Weights of a small transformer language model.
Size: 8 layers, 3 heads of 64, vocabulary 4892.
Training: a variant of SOAP for these matrices, 242M tokens, 3695 steps.
Each number is 128 + 24 x the weight over its row's rms, rounded and kept within 0 to 255. Layers, rows and columns count from 0. Numbers have three digits each. The size before them is the row's rms in percent of the matrix's.

# down: layer 2 MLP down (transposed), 768x192, rms 0.134, rows 711-734, columns 0-191
# gate: layer 2 MLP gate, 768x192, rms 0.149, rows 712-735, columns 0-191
# up: layer 2 MLP up, 768x192, rms 0.147, rows 712-735, columns 0-191
down711 113:161110149115147136130181153136170129101056096110156103138144112103139130139124111140109144131162168151119114136162170124118120174141129123129104087118095130117113118118128107139130119105130198124147096108115094172136143143080126148134112130111123134140153103156177138132115133166164137149119105144147099142071183141117140150143099158129161106124147119119142157119107127125123157062126104120122078146113082122130168160122137133103113116131130157114144165129155106116128132135105156089155089125160111160080102113140090129137136147126117104130122133125124146142115074162116086090
gate712 112:167140092185125202130154118153114123159137093118139148144153127100117087165146120117120133134147103144104104155129131131140089109149092130107124120110135093119128159117152112143147135143132145140157103137127146122122151072110126127161141091084154147111095115162095119130054107132135094086162120170135107115104116111125127108146080097140119125118135121098143147114140139112147094119150116100156142182182095106135158148126091083110128090107144098113149086117114155149109138127117161129138112132116113172123146133156126158148143148112171162093133152151115113132114151172100129149
up712 109:106121141074090068124117123081096155090130147169106110106098101157112118102096131155132151138116168105128152083112126118119137175129102161161171153142126116143147116106139137105124115103139144115117106129122135129128091143129151123122112178161103125136152164109164144079129125113134168162130176105120142145180113119153108143119150153124141089177075126118122094158106139183136152143109151122113134095120158102110134117110146129158123147127118141153164118189184103125120127103113112122093139113146125128128115149118145122125153097165122110149127116135151120135114147068150110091
down712 126:093131117159146121115149135085124174121135104151124067126101109145125084135128114143137199110151136148137141137125153162091168137166102147163090102105114122096126113136130100147142132100150125125090128091097094134107158140088143166115106175163071112146158142118089153095139141104138133165097135097123060118115158101154164112153138124111158101135088124122129098116099102105114126120091132123143085125099128109117126135168131133140129110150094143130124149135151085137099105160110172117140091090123085120113120124127147118130105123126129138085149108138120165161103129134116106117
gate713 089:128112152085131151124147102110126144099120158180121165146151135121106119129143119078147162152086126134123151168126140098124113110112108100145175145071166100134144130123117130129103122144122162128141110165131135145115118111126113087121101128162173166148142167114147141175141157158159141090168126077133125134147122101127147160139110074102116117101116169078122136112082139116151177106129149116132115143131112103171143137124132146158112127085154122124151161114087156146162108165157117130149132092142129107155149154099108099128136072157143128084126127130139164116149123164117101127
up713 088:159146122109090165137103130122138094135125124136111115112112183121129153161100130171110142089130128158168128104156142095087101136135130159121136118152096163115136147128140128115141166139156122134095148121158134132097114078108114154140170142119109186131142144127146165084170118117113087123085145127114110105097151116107129104120144170134157135116139097162132143119180139123122129143138087098111091151120134112111154113156102118089167138125108121116134110174133131132144149116062171146107120143075153124094172153158150143165114149085160119125105148100152102148139160132167118116
down713 092:113107131098122106123175136110113188109170138114111151149139103115146089123101133087156102163140117103117130159094136142158159137091145152142104150146158136140143102110124074142153114137102124108140082152114121139136127106125096109117125130174123137109091139146156091180105147106141180117159106105141108110147095120172131141155080092135104117106121130082086118143086127110123151125127142128173112125124083147153125103143143134194166085151145106112106150145125128139144092163133107099108128092133116088136137122076135110151142115146093143105090109118110153134146138111117123160
gate714 091:109131166142156149128117146116134109148127114137133085156096119149121123166091129138160149145103110127138115176139113153091154135136144125139139102120157109144143070134107173122088129131081109153122126098154072135134139121127170110149123139094141125173147132153069156108087107134163148091113125097111106118099139153135134158103114163091165085149144106130124098137114106145137125114125148117084136128103144163102129166167131145152112137138137125134097166137168083098108138142165125125132105134132125128117194106141092131082133120154115162151113119174139164096140070131148145115
up714 081:126115111144108130124123104113135146120111162079091143126135123132136125112153142110119136146126119120116131102142153098138103097117082127122155171140131114081102195119124077160170131156176138113117118160147167116111104121113087130089137124153100101118082168112138110148161114138076156156167164174102151104174114135137123084158130098128107161134119154107145166119173177135119124150110100134136130139129135112146133106104104104126133076101117090147160088099112149159137124116096076135120150114151125123151092111135133125142111140124162098104163140080104119149107151128119116123
down714 100:140129115147144125110080111091117079122115134090133124152083119141105114141116121153153142116161135130167136110126125161154166136140124125140121140127180114174141131134112117109148096129105098127175106158188147130125114127097160156116081103093133168174108154139128117100086117106125156138101153173118133110112107121136142131133106105131150091156104138106136121149134139126151110105074121101088126120149141126104127139117117108129076143129137116132125132150147097083104175140086080161151143102144111145127190124087092155091133101137111136163108117158106111091142076136168123118
gate715 113:141162137086137100192166133107141121170142135146112097110173118156123189096107129151139151111112105105160096135157135129092160088101108149141148099153126145107131127106094121071161115130123098140100122163140104137131122115136179131091127156158138117106157133156096111112107093175147121110127134137123092144146109118090109132112117133100046119142151144122137124098118140132105173141130146179119138172154135149143116120116102114101160132160137096184152110126108121142153165145164168102124141148101147118102158136126137112156109091124126137109162129128137130126155111103128106113
up715 087:142170137103106104201154114124129103137157150155108108128169109165128151083150118145173170132127101094159124133143140122096137072122115146130151135139132122089137116131088119086168091137116101153089091152109113144166133106142185103111126170137128099121159097123100111135102094160119134097141141145101114154136108075123117127112120151121091095133171126102159125118122154127104137127108150178129116149128147167163110108124103119120157128172110133166111109130134126161147143120155174112128122144101174117084169148107134123149116118103101114116156116131116129142175121096128123131
down715 104:159094129145106134098107097122114110062103142153151138136148140106104081164133121144130149154119145135084163133086122121142120188117151092147116161131134119140143125155166100189119136105144149129132116065105109119120141134143086134116097077105108076153150104099119138170147123112134096114128105129111156108133163123153115152128143094132170108129139104122118127160137151144151088136117105067157131104164102115134128142151135134154130125109160157070146139146134109099101108124093088142122130130116121120171103133113121160094134152163132095106111143118120182126129152137104145166
gate716 104:144115134140118133127104105115128165126083085066108174116115104157122089153104145137119080137118149162121115114147129115113117151150116106146172145099105112143116149125105160112139107160152146149117157132180118143151136105134158163141117159152090107120102149106140154090137095101133133090123147134160125138118191136123132141060116127117088101161121153144128183176130151166101112108156138149148127132095167113157088139185117097147121109130141109134143157111171130138118181107108119138128119120116115133123121104117122116159102121107123163114104188132144097137147112148164131106
up716 094:078133101153145115138125190163120079132122136145119095148119125106098144119134109115105187134126153139128145147113153130147153146104145136103118116159181121122170125096124051136140158151114150098129129166104145149093082109135125108093118143121166134135155114104156142140154142104131102167075139135102131150103104143163135109188133147135165141128129116138097133098160109147123164118077108109157097136151127118114186172146119140095110155144119135120122150127118096094146114151102141081090155149123146148127114133102142156101099116138123150132105104134127168093120116097134132152
down716 108:139109137113118109116164133137145145138131105123140152133133114111122116141103119140127095123124146166081110117175119129088144101195093113128170133112107125148121172128137167145139125121157142117126163111169166151133155104120163115127136123132106108141111110125116155098146093140136091112126147142140133114134153113119137145058128138135096164119150120113124162186156129135110130102148134162127136185099144119118077131151148132167135103159125115107109099146176168099123155059130109095134111140124104121123126134118130127135117151103116125071098139159155055152102079140121073129
gate717 095:145185122113111106099108132140118165133128103093136077128139121109098132175113133140140130104126096106110149090129075119115115128116146142148138082126136129172126112145146111129093108128150137100102098044144076118113151134108156134133101156133150127173141102114166160109091100089089098144124144127118117124149099104124129154138140115121167161127100114111079100141128117119103125144126094160113111102084144141161148145162143091144138086135129134091101107087138152152136168109114140112121153184109103132162110137157109111093118132124132100151086160101111152099117129098138119106
up717 111:085087145159110093147095129116154097131134114132129158099155146132130109129072145153105113120144126093134125124087108120133148122127127081118148121104150130156148125123169121173118128118129072107124120143113129111133158162106101110090144134094132097120124106141126127102092150124076153147084126103093103150104128171119197177102130164138071138128075150095124145144112150135121107133113119131144093144125085168146122168130115124129099142095115167158116136191171129089144146140116169169111121143168114160126104120128132140134120116110111136163132089147144119135135138112151125161
down717 100:145113111127133124089111129185131149113143143153109093141125152158132113111176131134097156124071132183147143147168110154117131120163133131120121123135143118105100171125115117092158110109126162157136109093123144109135109136136165124102139106106079155131149145095114152153157127114148164093163131143114140158110107121145079088084153097137172144111158125128155117144120125110149173133140149126125151142103155155117156114152124147143134106120117072161127119110092158165066123114107116125121121117119120093146193156110162103151085118098129138104136094127136169147098135131124174093
gate718 095:153131094153120143116092128149137143131126102089172124152143111114119169096154127114157181114146133137100161135082158121106124152137174126068094145125152116158153124161098099094130099129114086136101118115143133113157126102169106141162113132141159166101135119103127145163122129151129133135160139114170130097140106155105120117159131125138160124158133121076148113132142160093150077122108102112121122086124106097133106130156147113102114161115146144178089141104128090099157092153111162122107132179098122113108153126107116082124109169093111147129130156136129108124115130093112083170
up718 083:106125148121163124159137111127111072152117131126115146078131107123143119151098144164105128129108140087135086119193123142116117104144099150174141127136119135124099149113177109170123165160113168122118103156122180146128131181118139115110140125117110120122108134152162163109117144140147112113127126147085149165097147122124134096101134162135114142107128118177105147126109147175126167159141132165110152117160171152145127144110096120118141105150109120082166122170116145148117152097114094135166120079128119147188092119132144149138163114168155113123116093125151156125109134158117181113
down718 105:134132105137123162075114145123164152131095151104114153151148101100124136087137164123113135133155083122097132106085109101097099181102133092100063136159154148168111164164106130130153112153150093131113124137150096109133117101112136124163129121112109162105130112111165138153128113128117152118163149111162126121153149114126112110151142112167133135180171132136168125099140145084144137124129134155140105080133164114118130118151103096126151161136108135094132155110136086144132111153104142128088171140120136157087161127119118079125103166134136174173132142138093134138134168088119110138
gate719 101:097142126106140149118159143115119126110095152172127107135158139074168156150136139124126121110133077117096139164077152119074129154128148123127095104098166105150119139099095118109086161144105122131057160163104148170117143112155146167105097133162145149150163122142156126122138131174165132115131100109092123123148107146127124098112181130126153142146143146177136156148107119115141130114153160101147129160185170108137122137137142128109105109171111131155144081138130155110161133148130110163133112126156146119114092103121099162134122109106121113130148167131167136107144097147150129099
up719 094:097165145077165164140140099136104129111133130160125117132172136150162159145132136122127117126133123163127147112102141151092119176109164139129090109117139094166131114121076158121136123132118124151113176152100147139123106132167131138105129180146160125114140098121147104149160144139170115125115132107098083118136088129150160108136159120107143094166149135172137157113101114148113149126113191095158089145140148137144086159155150168106105128185125133196152117112135151127131150102148104153137119103115149104103141105123085114151142084101128139096140165129124117145142089131144148113
down719 106:133105148150098074118093108143116111142147116127157141123114146143156082093119195115139163163125172113139112143133127120144125086149112133141115103133165172109135140137124106158211092119204131151171117132135143124125115102113131082123120120129129138132123119079132151150135160064141096143138132130138110114155183126133122183123137158084100119118147106084113104112145130124139125159116095127115119086088081152121103091118127134122143131129139106121134127095128142127089080141104131102115131141161139170148101133098113132109160166140131121142080135109156134141127122138134124128
gate720 091:111074138153133136126092175106123125168106130146118109152128102140112144140123117119166123153142125135121111123154126142127138149126129108127129136130126087175124119140130155139080123112177110159126103166156165102161130107153103172114093090144101105114102147165105155120108135160094148178115127119100142161138150125114165096106110075098126117101127153096131119105153154123162174168116113134168102128106135181121154082173113140157112119137139126124104094117122156081129095131173122106128082099107157141112111148135156183124153123167123133125118128136124096095129142133142072118
up720 090:147176129104135144117131073129148157098136129086120157115115112120145108125160129159114154092087114129129129109111148145139110128147105138121129106116126181106156126120087114130175087116080153108132164096126100142098125139109132092144147132128095157116157118120154107115163131090170113106164136136126089100134140132145099165146133171186127141194123101143102119124103110121087087106119149107094170137142122107151107178103143128103155150132122119129116119129134089166131172146084112145134150156156122114160171133123106104132094146109161104120149133123159154139097094115090157136
down720 102:120144111150110136092132134124087127158138117143132138150135110155127113171139161121105189129165145125153157143154162119162109127116098117153119117163132121147146115222121142113094121117176126107152080137175130112131104118105111114116078104123077120143135147161109168117082088111164181148140136098148136145105150102114135126167124090130159117138179124105139114099126159110117148124140102133127090125156134134108144096139105141128097129153165127128095124094136153087137136167165160079132124113130133143136092138118132142136085140139126119096150129125151089101131098139165146114
gate721 103:125142155122136092140073130078106094136124090104154125130150098115133124151117099100066128127145139103112133143155177116121180130116140084160105094114130117153086120144118109120138109131098125148175128140090132097135129123165121130110158129115112109081116110114111129124096089159167111106095141153102107149147113158154105157187105123102170135166157075116101138144118130112162128106140163105132147118108132187148146122125145130101099148146125135096137123178100080160148135126107115168105159111131146135113141128124143130103098158168129143134108122124161133122153085114151159141
up721 098:113125108114111159121185091151145131109169174141091124114093163135117144124163169133168137121116121131154138111119090124119080150133102154107168163131104172125162140153141151157113166144155095099108143116170108135142133108123136126132127145115120150199142140145123140123165150114099144182170139146156144098082148114121118110080126141170091141101088159154129135124117147144085120145095125140102116122124098079107129145112122105161141110115151135118116118085132174106150144156178170115124102127126107131116107142152134121120147103082130125098144137128103128140096147121134081126
down721 096:143165145119130097146062146105091111139149069102112097153191086112158087135128120102151142105131158123088146154141173132115166142149133085164116116140134129121060110125090114137157137131103152145160125147097133097118153139187110151114141138132103113104148145121107132142127125118172140100071133112167115124160123136146123160182135130100173139160145089121118135170128150118141149130132143122140138143129155182129155130168178165120117098143115115105138124138092095147126138100103136142148145131134146143127118122104155133109116110148155143129099140103136098163142103140156147122
gate722 104:127152151181102103094148143142107143116110125098102162120117133138127120123108155150072152152109120081123086126126145104134137154143103112140084119160091139120139134092180135066125154124129144119144135110100124122072116107099125153111081136133152136122127163088144119101100150114153112148081100170118138103156137132122140155123157122119118090106146116093086113149151141095153137161150074098117138093139121098165142116166123138092120105119093143144098140135086148157130174155102170097131109134125121118146140088139127127123077120129125086121143158164135127152120147162144152104
up722 108:164108107133113132129163130161121133143137164107116127135114136169132145146102158122159142151133152085152137157105088158118121122145135114162110112123104107142110135115154187134201114121135130132102142137133164140113124131168136111111138104112111107115094188136098099131165168126100130170095118159089118103140120106163120142136126106120119130149127107109136095175159172152124135150129115141131157142126156164183115123121105125142092093143109076155130132130131098163128169150124140145133089087135136128106084121150089118146119134136167110126165156128144096141120154089185187136
down722 097:088146117144147149159093099109116126122155117157163117127130144092130121135161098121143134125145110174119172108153128125151102121073152176118126134118156139127146151149109064126089116149114117115132109136102113118159129132164128127178149141158138118122161109162129137121096099156176132074157134116118161156090124137131105117160117122146161186166075153154152136089126103117135091095146131155151134120135128111059100140123096120190117150136160135140128146152130147104149099157133111099122146115158151100110180157117129149131136154124108133123106096119119142083113131117098110136
gate723 103:147137133164138108136133129118136104133143138083128138080125138068107160102144143140106152113127107137122145143109142187118120116126098102091131165135126115079085134167128147147160158113150125067142108112129137122093101117146158114095123167107132117140173097130076130128139144165131092105146174150117134163170131119145140153118106087139097105169119147106096161154133141156136113139086087139123137131178061106157154145096123138129132126107133114098152146085130134121139150115124139165074176118100101105117121137131135135146134090093130106113102174135108146136135118153120112117
up723 099:101129148119147137108156122152129150135107121162164130167147113168127119145121144136169085140135178123133147072096117087109126162142171143150124102125125117140166125094089102089127138139134144175097152145125110129153138126125120130168137123148098135111106150141140099124112136059114139147122080115147124085103128109155113124137141177134130171108146123152147087125135153106112114141167154135119097115102195151125094094122103132135094126139101125139115115161132120163110122164147122058157106149149176156155124121120121124139122134168127144142169084120148103148146150088127117165
down723 105:122145165118134099151130092122107097142118137130164116107153158112157132105141114130092144096119119128147181148087111189101117114137101107093129142134108150103127132125073126156171141082150146100136154118139121127090108124149142112109116161129138121133147127135098141143109132147120123147124129146139135148142107119134150134139112097132144052158144112093096142165092141147117123109071089102154137112143082150146173141135129111098115102104168141134144168107110137148141153123074105190082147129088107104087142136126166118140086120104102111135085125156109138131116119168093106126
gate724 104:141095099156103108119105156157126113092176111087126141106124132086157122146124111134100113118088114123110127123097120177122139118108159156121127086128061146082099112113112139073124158129086122142104102120112119150125141168104135074162128141140160098129147154110141117124112161148155123130177092112115102174122156114128144120125149125121120136087128080104133136125142106119160141134143107165120126144082111100133101107069123132188140111151151145144125096147137141130087126084131102139161149178130119098136144101101128122111116108115148130181140153149135138105142087125165129156
up724 106:102146147143138133136134135114129149118107141198137126171145131159117124096109136134138146129164151159119129110137112102146106139136126104135163162088168133208135154160132105155161095102188166154114127146122127139115152160128123128113112111136093135079105103142124107081136137125093146118075125110147112099106063102147130146148127139136109125136139182138124131133126181150119125118116136105113159126137135133140137126154135156117106097141090114103092167137081145094145127181146131107123102075121143139099113144102119123154127123103134175103088094122137137181129150100099120102
down724 096:169152095142107130129107132149148106144135111077117154085127162089143123118153128142137113130130106075136139124122153144122168115129183133117085099134059158070120140074127159095086123146049096135183148101164139099105118143136155120127154131122124114172161116089128130151135105138180120146170114144135165151126171087098169107101127136134121156127112107117124143099122077126134161116138133166103108156102130119114109125096127120151146130131155132142147097129138146145115103081122123122114140165135103151145152114132131133123139137145148105159156151123124120096112120133149142143
gate725 102:119073105145131133144091115119135103107132168116131126113132152162100185145150140139110189112123103104114077135096134149163140122136115130172146081161109111114127169123148111106127143099140115126130112144135096137127078134144154073124127136144130098155136138118147118097122138136140094111140149117073127151133146147121146139112136143155125091107123096142100116125125143114124145143141166130187147107115126087144153096157124123151121141125109140162110131094164174139134094116139094164081162134147077090140137127160112133096155127078121128114078149121147103071104093155093157140
up725 100:126155185148152147123148136099142116092109124137120092104109101109129108110138140105126083171137175148139140112181136142090119108122098132098094150095124141158116086142120149137121101128126148114128153114118174103155163127107118160121106116117102139118158129149075132131154117130148150176128118133162118137129122133115107131162121136099133163165158129137169147151148100152097109160120131141081108128126150133102141105126163122110077139134161105122150134166137065089143157154106122095144110136122163167126135133116132150161095138175072135165151097183102136145154114117170110146
down725 092:157106115155109170129097116090116119167146137140124135168144166132130126120110129157100160096134120077134100165092133155117132108142185102195125083128112111133156172126120137111127094144142087099117109137144085144121149161155108083160154159140146109124173160119163112111096135109103109135099114092121161092123135097117138130118136126183121096139113155137094109108141126120141147145143120145137155159108094094130141114110131142136143115113094132159127115093165160132112129100137103144113142098112104092147156119136070170109137124088132150109117146083138114090147094165119143113
gate726 098:133093129137166078150174141126120142091116153132132150132070115113102111049103143150126138134104111171163121143101156099150124109129163146126105127139109132129115082119138130129136087145143166152124140114131062134099131149127147124140098116174172137146133108146157161127127137095112138106159113134192091168136073114161123107109096111109094150142144101162097109152091106138112049110111120106105162123136098116134109103133137121130131137137154117129116162136142101131113112128115141129142109146139120109120147142160135124115121140137141138111100070170154122146130153099106087122
up726 090:142158152163110179128108125134115138169152096116157106088154148133153175188144118110106088121152143071117143100161116154100133124148078100134129131101151162139132165160140155111090166105135103122126102151082150123155114107101110124097145167127095122125128147150130119136152128168144107121096117144077155097096151137137128138139172132140144125109115132085149143093166136104131174176134161146133104141103126167112156155115092132107106104129119120161120084126110121133159126148112118145124163125123124133116107133117164120192132121133116124131134169105159123132102131131134192125
down726 100:102101152127148131146165130095116148097122133110123146154059119102098115074132154167153117081132085189161162162114117122118128122151097170140138114154110120137106149144116133103119136135136141126135121126090078156152132117083100092113098106116138123176134118127188145136130097128126161118155126099157146138120075125141121091148101142122105121128144088135131118110114116118099105109118099114109123180128112136127129072151106127088129103144150117090128151187103130157118133129090164147151116144084112125113136147145153093144096128129114138134156093138134155161141143110129119073
gate727 088:125153137127160126150133104139144129150126116148154140122103133138101112152127165122153110121145114098165147153107089143096150112149136104126094125114128156140144133135097107161086103122115134150152138139127148161133102137108140103119149141122126165077113155118176141175116086098118128172127124138155110112096148140128132087119178142167125125081138168139134137111119126128136120120145135122128086117115110134109127109147104181152152105193121133120147188140069103121163134151140142171151149140134128121094113148117154107142123146205077117107096105084132160148164156168147151090
up727 097:181119109072117116130165138138099129175115145133147113130158157106140132138154149108129137152132137166135116134138103143168127147145153099084111081107128139114146116113145161157179179138130116115108104169142119169157107101124092127103160132108081129105117138107167161146131138119098135143115110094143097110091123111079127130117141083136115138157118105129138164097111132084128187136162093119150123109125116136148163108108084174130132137109121169124123128149112113119117135117178136081142096138112158195100138165146143106136116091137087115113137114115127138119135173142100132129
down727 106:154119105107092149118124178134120082100151144127138108159107133133129139179074147140158126113143128155163142098120101113170113139115153141175137132126082135101121125143167166162110162144143138154139095103142161169136179134121124127144090146136111126114106144113115112140110110131172145095101171110133145135147069137144158158151109117147138165121108068156106127134185125143085092101170125148136108115104118111124173147150133166133100114100091107153090119132094157129138132113093122114133106107144104129130120129111147144141136096128164128129150130135133072121124100119106181146
gate728 099:111125174145139130107096121113134104117134124149130139139134085114100108172139116148173102167069149091108109159144099115130136136139159168165139087146113120107152120142102167145144138154154105119099123097108100114158116090136105126140083128158128100145203123138133107162132134108140146147103137086099131113119148133141112176126119079111130094116124066127117112155127183116120109144109137109088149103142139152160104101117102169114094146139159098154140151148101105162157123133135127130141121095111137157139124106156173156183158110155111142144117126131136111132120187147139132129
up728 105:129138152116136118137076138100159117054091140144114117177113117129094140146141094138184101185106154152130110149133103174098154136103146150131150117129109122131156086134095160125144131150123130140127086107117130108122111090142105144135120146150142116136172132123120129150136136119178160142110139099129157157126125112138091156124120118090153099157118073121078137147094169090081113124104130052088153078090113127132150100132115123132112146144153111163099128147143127141150114094142118137120139108091126109125149096151118116129155107136123133131089153126150125114143172133164108140
down728 102:148127093111144155134181129153105151163150127092159072095138152125181115098124141103102165106148122142125128131102161100131157131147072096112095139137124144125095158092115104127081118101110162110136161117139126138093151131135144168120156118106124139135095156124137154106152108151126097115144096180131105110170140132123134088142104131121160128116114171099166142122145072159131138114145114159173131188135141117136137125110146108106156115134135177121135123109150160096092109150116153146155162143143133109114104146096125108101060129085142151129163126106122139139130111116095123143
gate729 092:141130106095131164114149132155123103105091122184131164163135115138155143125093116094128176125100145149121100113158162138140102124129127144128153110105108105154123104107135132136148075161095119134139123165138092148106130135121129120119134132143099140153150123144135128117134181154135163121173154147161096149134183124128138128139135132128133131118114109083120101150136115120112163149153148117138124148119157130120111108152170150190124160165100140157094152120107153119152134083086042117065138134159097125127100088150154135087167127117137162140143134144133094123116083162142137107
up729 094:142128136142070122112114164133119146150158125184090153101093093128108096158108140125060126088113120093118107079121147128161084161151134086087115129140096137151069087125130118164130122129138108171116143141125150156155116161095102072156145109112143114130103096086112140118115110129132123098154134114105148120119124145151144119135120140152158116135152129103111102126088108158112163129108126153130094129126137116110093153134143131129065167151095111089126115090103092094125149118122143100112091119121118139139090151154131138096166140132122126140144129115128076130107110098162133127
down729 092:121085153116160129179137107132121125130153120056118104136157127114159162097169148140195126148124110151107153121116106106143176148131139119156101097113113175113140124138148127100122105102129152162137128146095111112139141130148177165137114138108140136130122130157128091109108140121147125138111097136143115139106109121098136147106158112098127112134096138155134131142161111154142121137144150129093168146140135154135146117117119133099189081108160121135141107164174148106111104151148145169150162159131140127119134093078092101132101112175132081137108187118091158156150169142099101132
gate730 100:089098123124096119128118166084165126131067112170148109140135156152160095098123115121152185124144125101111126152098141171099165125155152142164186143081127110126122138100158125151090123088133134133168113139111113104152121152109103124152161128086170120128144129137098151112103132135157154110117156124069141135123119168158177154177135119129186076100121132088133147134125149145171129134145102142117112159119125148168141129138113086127143126126158152140112149085117115151174136136106127140119150134138154105158123111140101133123110144139108108122151139129160123112094151123093102129
up730 089:107114168124118114108166162109167144135072117151124117124155152182127119093157102097148162136163121094119132144079116167112141142127153123185188119095111127081112143122147142127072095122136115130178146148115133090137125130130096103154176133102149111126129108138101152122094142131157148117125178109075104148102128169146141169157133143120154111112105137112137146123145160161163116144130109141121107146090132132164168113141116109118153113097150150119108187118134112150161116149165143118142138133107171087164143107158112122094114130118100101107145135128141152126103143126122131112
down730 100:156205111112129097131111091145121144102196140132113122150114119119114147158158147140120103138158163151178142070155086107136079134102101151119090085164114142136134121150139114112168132163121133146139163112123114128114122118127134130123103131172156106111101117158128109092122113100116119142137130161184129133173149145113101074107157131166103137118128140185140095130098109081094131150122101102189156109164136117125111120148137143147110136148100113112144146152128153140119099131143141109128141128134094176105139139125121169091169115149133139116134129144096140130161115103143144133
gate731 097:143138087123146123117148120119132140152100119128138121109119127108110112160152075155118106130153157127143086079132128125154119154127189111140090149142125120126126120128125171125099142147154132121148123172167151118137147150112128165155140119155166145116166086130185093113109139119156125112136156121092111131111107158189135142117129111106124132163123126101110144099124106155124127110108108120091121135159138132138072109144145100181161164134127139121115077102156149113113151094117113189139111161127136114134056095132121127143155134162184112141141136136134159124153133181155176098
up731 096:184087137114137150119160139135123105153130109103160123145156135154078140143153132130161171123131121144139100134168135133125119162141159136152049177125116168099161143135116176159123112114144138140120141175106133117138116146101129105153088101136142103143085156138161124095091153136168084111134152098095108142123137153128152163116108116124112118083158118097119157119130128124144149077126150173064117140160104129147124115150101134145141165156116110110134098155076104128124132126146149101158110159086134146146116081121109147135115101093127160115145119124114119148127112129102117092
down731 099:128172128119131144160099102139141130136144132165132130125171134121143150124128178090123123113086090083129161132082133149100128100146071116119159097137138102123132123114132121100148137128110117095121119111100134127131131091150116144104127137091133114109124139117121116111161122089130169160114090161118175145122136072074115085159167134158144126099105125109147106135123139086132128189147132106180129106106117097121160104101144167087096118119129115133170156121133164132111106173125134126121113104147128129120162172140132120120116157093093128130150107068098150090145129102138125181
gate732 092:128112115138139090098108115156166137154127117147156155111119092139143168102121138123108136137109100162042101140116095149114140142088127085129107170114125079150101113113121100126124170112158117137109165109076149143112110094132138149111120141119114103135116141111154128120103136176148130095081131174088165126148158104140115130141160130099120111106141125130162141135112123074159150138128126113140137127124150169133126108127141095136143141074143178163107133113136169130139115160111141131145135092091129145135138065094125099122152153151100088120130153161182099152137127098144122123
up732 120:133127145113151089145170102135096113161136122121141130123150082135111118152126154121091118154117092190116082128104134147067101167112098122153120132142102113123157111123112155129109161115129095164118142140054174163138114119110139105104113124102141077139096148137141134089103099140155124094112142137154127145118144137151128119163126113106108099113107145102130108154131119114141168156094161092180140106133135136088127143128083130106144140142160134131134133114168136136112142138144121165108117126158128115105192150113111108111150115164079139119131140153147112129083070114088158112
down732 092:134110139143086158131124134120130113118157143120118114145107169144128141069133117108138156107135188097145172116151138130202158104118147133090148130109150138142111133120138111123121111161133140119130087114162097086104153096121107107122138144146148165120144118154106127143140135132099123138116097138088151096145087107125129105111102168140135129126151123143146161093181111121144082106152111169096094162111112108132124098131187136141127108125085125121151125164074118135106121130129127157110154146137109148168054097115130125124101153097178137111140107107111132121181165127146092138
gate733 095:139092101123174117149112121123130116167129135152124121116181103129061141152147170116153152166147137129119150117106137173126123174144094092108098119148121155103137133116102121125134166073122110135108150126125147125149120146139141114138140100090149092135160126149160159095153132168155130156129069097175117131140104159116171119140125149138132120117106139130138116088076084121133124117147168128112114112151138178153126079111109146090112140145150126165139131146151111136136107151193148162142154158120173150088161143118120122123139163140111152150139124149100132158153137122086125097
up733 112:079130120119141105171099153111170150087126136136106160136154106104152119161133104086135097161160154145134125167137144107140122129123158122134141095107100138100138131111111118129149152115134142139154140120138127107152147118140144121090167126094137174114115115148152164132146179135144093193105050091158069092118149108133129133114136145122137149099119113122141137095135139151122120104163118120131120132094139119143157149113105136127166161115122131158098161152145132112143154122178130124146151127155134183087156156117144096146099147072116139121103097093112139107154178141149166125
down733 096:193136143123114145100163098142095113130140123116152067128094152136109148125117149182120136101118125105136142112148136184105148123107097148140109171123151148163129138152135154135088150135109117131116142120138109145096107147126122136171101126140138105139163107095104099119163070145096132075130190130109185140131103108115135111136134155101128098147096125116119114140149115097110157131089117135098130155139099116092110105130153145112131081142135137112156110117115112130123061161097135156120074149138132095157109151118126130141118105177128116133142139099154144188131110139118087141
gate734 091:148140118125162125124098094109119073099143122129088121161141139223115137172125135131167113147141144141107137151086118135135120131137119178108105155100111097083149103106088107153162104126143107126134128120141128131108117160179133138139125115118115080132138107122114151149131135118173135110137149145091174132137142178103128157155089113115127096094147139125153091108087089108160124153138130152122094086186074125126126152129107130103118134106121148152111143121100101149135121127133116116131110135125122104197118145132138144158126162113079114127105117091122113097085143140133124159
up734 112:165109129105146132132080090142099107120139152120084113110129127170121153212158126163161091095156163146162163116115136090116092128128125147135128137096134146137132154137082110115124101132128116151120128140146129139113151096160126145130099118158091116146139141129125116148171122156157128110138126108093152178115121175081140114116112125116134082122119108120140118074117097186083142122123123129140074106151090095130136129144113079142138100110124129122093162105122091127133160129116106095192155106132149102116130157167155123142161144149132129138085128117146139134126161110111104133
down734 088:084139114137118165130170156116147167126102093116153151112132115046121066037132154115101150134100109119112104116154137160133121137135134088138129135132150103124113154118166152137122163117112120131177125094098129135152106161087113121123141134140165177108129115117160133109084118113094125152095105135161125111122125057154078136144141139126124167163123158133150126149145138075158109133113133115134196138118152138114124120131135142134098147141132154144185119141160126126143091126146122138102118125131106114118101126108098094101125115103144142113167133133115134126152126136144149113
gate735 102:136102158102137133100122132173143101115123092085111142106094140116090111136135124100115140152142139100108091133120118112118060136138093126153082128136138146137112110119186127123142159111136117132139209105171119089096177148126121104166116149181129111090145114135100141124120134141149114158156136141107121157127147127178101118139153128099166134100117116146069119130103141131135132134116124129104101142121076117123169097113128115178098137116137186065137166127128108137147123146127105112081126107087159132138104141119108108119131146148096129140099118127152133144153157133091157138
up735 101:081138157116124119131118119136160112143134123116152109165174115126094156109134126132144128109164104134139156134143117139118123101102123113159115124142149088080105142123099156130096124151113146136152124121093123139117107118143134139142113129110099114094073162095183104133111063147093118089135156150091161138091145122137103112155131131093140096182132129111192090106121142073190087148117146115112093122099102105146092169148134124091095084124105158091148121146141092132107119107123138130133168142170129107120145134126130148150136129124119085138138154106172153115128123102110150137